python train.py --num_key_value_heads=2 --norm="layernorm" --parallel_block=false --init_std_o=0.0992 --init_std_up=0.114 --learning_rate=0.00543 --lr_head=0.00863 --max_grad_norm=1.0 --decay_fraction=1.0 --batch_tokens=[16384, 32768, 65536]
Each number is 500 + 40 x the weight over its row's rms, rounded and kept within 0 to 999. Layers, rows and columns count from 0. Numbers have three digits each. The size before them is the row's rms in percent of the matrix's.

# layer 3 MLP down, 64x384, rms 0.114, rows 0-63, columns 96-143
099:464525525542465537445535471466508483512488452588545511559531473474507512591481543501569479458483533514562536489537528524510606516553536502486518
103:475535544467477479488550462496489521491538453528521504511505521499427505554600539489534467421529562557487486498453493440464576419509496569535557
108:502509475477514503544509528503495443534436472515461501454542496536537541514600542446539432492470566476438476503507417515404604486493481497526534
102:505427497551515473538539502534516512479496514467555450560475569443492457542490477474458538566460494510550609563561477602458481469550478587533503
091:499552437460469589560481487523533466475459506508505507530581484565490540512542503461539418425520523472503448522440485510474410512437568528491465
084:475480595516548537488497456512453467508574533588545521514527536505539467502454501514496466544484547460497415485547558409555467489478508523501467
101:471494488514506543484487499480537552504496515521509506554551533535534539478497524560454491599486511482475476536496474450537398558429525495509516
096:525537535534519534492502503568476448515467536528440505477511502527542480534433503495495416465530516536558446492479414506550514545446506483502474
115:543507526468534511481494536535529483489445520519555502467542549508456481471434533402497485451522497517440525552507495611529471558503496489513369
106:500574528387538507411449493533490479535417532538490509514505467513558517552472520408506461468533571500519494464500601503553424492488545465518484
105:514455512443512489471528506503504562457524527505501499522432537493597493495544504548499520491520468475434359525485513551471517452485476552559448
088:496535511507452474461531483462444484509536461453506462543408557498498520444486519474459475522477452490508553490524434511498608480553487466474505
099:495413491390536517540528500565504503503515537498445497461512501508507496537494514463522440530503511520525510485487519473540619519456479469544494
100:528526451526484449550531497474494524473440486484478519481509538477435480559473537477483469524522526484516602557504539515553512533542545517557526
107:539469492492459465510503508560545496510458572499574489565471470458521438477474424483489458504484466527466522452551472554479435504484490555488436
115:478544461447541524513513500500459427533562513549481545477518494530537482497455502481536512538470409534526414480470429480512423496477540550454483
098:475549511619440460421509466453460514498520506500525444498501530495484483500484473465461400506482508532480481533520468448527445544462466514505530
091:479562542537464493493494514497460481490449534547496488545484509482503479539535506530476473532517534475457471516485411482562568490454486489475469
093:444521475568459507537510480528511521516515464475460477543532466461467477533484533496474533489538491508451358575507486503441508515505525444479494
096:529518549480508546431489516530496478530449480450527518486454483570456467488503583399480484462570540532439406446523449424411527524510507485519492
096:506527500399526518464435475516510491509380502536486478535547534551433494532561527530513545465533487519524476466524470448457475531538584443519484
098:511455494490487525441468503560484519508485492499501507494520558506404487452523521469461571513514513569515544571452447491588514472524505545465386
105:491477545519442525455465466480517510461545505559446530522519523528498516498453458534497458416521469507372658511494509511487428484470571561472499
099:449481546510502568472478533522497559517540498533553516457483464515431536520468491514496506512480505458482515510450556581523519517494505546531505
105:495532496435514529497509450511466484517530440509564527467515476526469544513538467541477443454505519525542512479459515494441473523451532543515470
099:502534492535525450545449534520512539457487575471421491541533520449482512494463438526480424496551526492471500556558410559544496517520495507504481
102:428479477473451491533529496517536547410532465548515483483521540528467505469447484560454538544507595515578480509449431508501448521545480588528488
079:503527495595493522481520447452523488489525465490509481533489467468495526438559518454547527508527496573536564531504509488527375513520510534498524
095:507548536469505478425546450532536500559528526520581497501527525471444478378487470509434522538468496494472576554479468504538456530511468526516537
098:512500559445519529452479500520510492491446507481543476415507561536456509462487533500497496455542482501517444451467502478551433518437529586513478
112:482496493507453512540559487457488523565469519497517543588447452455441522536442486527527521503462469492506617563519583542598448493457491505412479
115:476481545568515474474537515513557473499532472519522489540549515536485431576451464561496529537516449441501469509471554439472559534487458507531537
089:479476562548546455472549507455488496558428535545571494559448457506582458498523532549479518555501513427442483448522449505478525508536488475484556
109:490392407491489521494519462458485484502491517517506515530424565433516516502507565426521483459506507599531469465542511572523575474547537491459451
093:457488496497523537488488504541461487509557494485553473451453504548594533443413539517552559529502487504525471448529516390587494474426482410479491
100:519493525481508539539527496504494503485417539535492468518482501533533498508571502475492386498559468468515533476500496515494477514497502520468423
092:499472536509572481498507520538543477518523502507549521500451571560416471535581482525561538493497537559567434492477465550439449546472518512525486
101:516475428608454520540492533491422467509403445516495506506489524495551493556453529541456589510478523577509450522504465466488555512506502502467507
105:423534464527485524462518464491501443540559500510553472470454505501606472488517507501466436458568471496537434544517459452450503480453563445476572
092:453534500563544490447559517512463509501545490464542478537507550420534497583455440530468418523487467556535456498501453482477506499494518479505505
099:492514489432532451376478531524510462467490482468490465525484521479477490515501511543608493514506548524614501503563530436472436542558502583477522
094:505419439506526513470481500523468527455521524499500520505443430533507513503487550473457414480501448472456677546500443532420532493472524539501525
104:572512524416507479423485536532543512438491567448402477511519488481452457544540541533491447488553473521521552495512469445548506524477481499508484
105:470553522485537483464584524534508524464584552455540471510495483454529504507524503497552549512484515478511563481557451474550477476470476575488467
101:469399522507495538556557444468521495515505430551525518538460505473475510465378495422597551467460447509609414522473434535560509434529530521482462
106:481485543469476505513495495500478419505557496532507495487402561498551515477498546449541534533472469439518476445472542462477423452491498618514562
108:517424521497540511518477501479516535486503473530508534465491485448516531482364469435532463501520468516407479498539489509582534541549526496505497
099:530516518513549464533455505456459505483481529522431493582593531489474472578522507464445439509532571504497512544445463391460530468517453515524514
103:465555551563464495544518435515510506464471528500438505446550503541532505462517466579517472454494477511496467504522500513521386568529531511502407
097:466463469553500524492485449488466487564472528504542543510512531457509561541513520518454515513496486483403506594516459535442496461500516489437516
100:468529468468522494513480511578508530509459506495520509552494519479555502528540512490471481495528529465543424558526432531475467530535529500542537
106:552433493535549505561549545513544479476501505489491493529499542439464479454481465602403500524520508459500529494492420513546468540486468543499453
096:523476456588530499453503493496456550549610534519552489571487515480445481565485516531516482574522477509518571409460454488548473441447508575489556
102:466419497496541515473487502509464458473511490499476519552509448528515483593553510482438505508459515387537555544525503507420492473514495542464598
102:559555435558512506452494545519488415497550533539486504525472467454469482425625472438509492457489526437486589510507443523528553480546491458539449
112:500450484577522472539542454507564556493459496401449523520517487428485463468495439492533498586517475526512528551531474557546498525459517459493476
094:430571480437536488510544499516560493502442530497508479472575517526470542446418486521498449553466481494487521539517398453430472488461491439475540
099:462483514492482486459544441498498424535513501546578521468478494500522514484467531471517497488461469523454410445471479476494595551475493503490520
101:483479459469490521428437455537475482568553465477472512539529503503476486466556488479496512427464453489482517488525481535547521474584518448457461
086:515533517501492559520458426496508523531553497506545509507465473536516462458589477541509483464488532450565402500467501501493423499543515500520521
090:422478533460439480497550525480540433563513519485558468567451485494532505530488547514473419487508539463549563511481503492539534534386500516504525
097:492485461542500516445493518526492561491454471530514523546546486447464494652534512580518484518464529495472579441481521518421436481544495469428518
100:451481473471495551457453489510470457508542463530457531520513507511481537595558542490522454490503497496491583505515493452475507461502540517485504
100:529502455502522465444537473532509491443542535488434469460578517463487465507550499481503374489503494398499418572515414421471514551543492578545600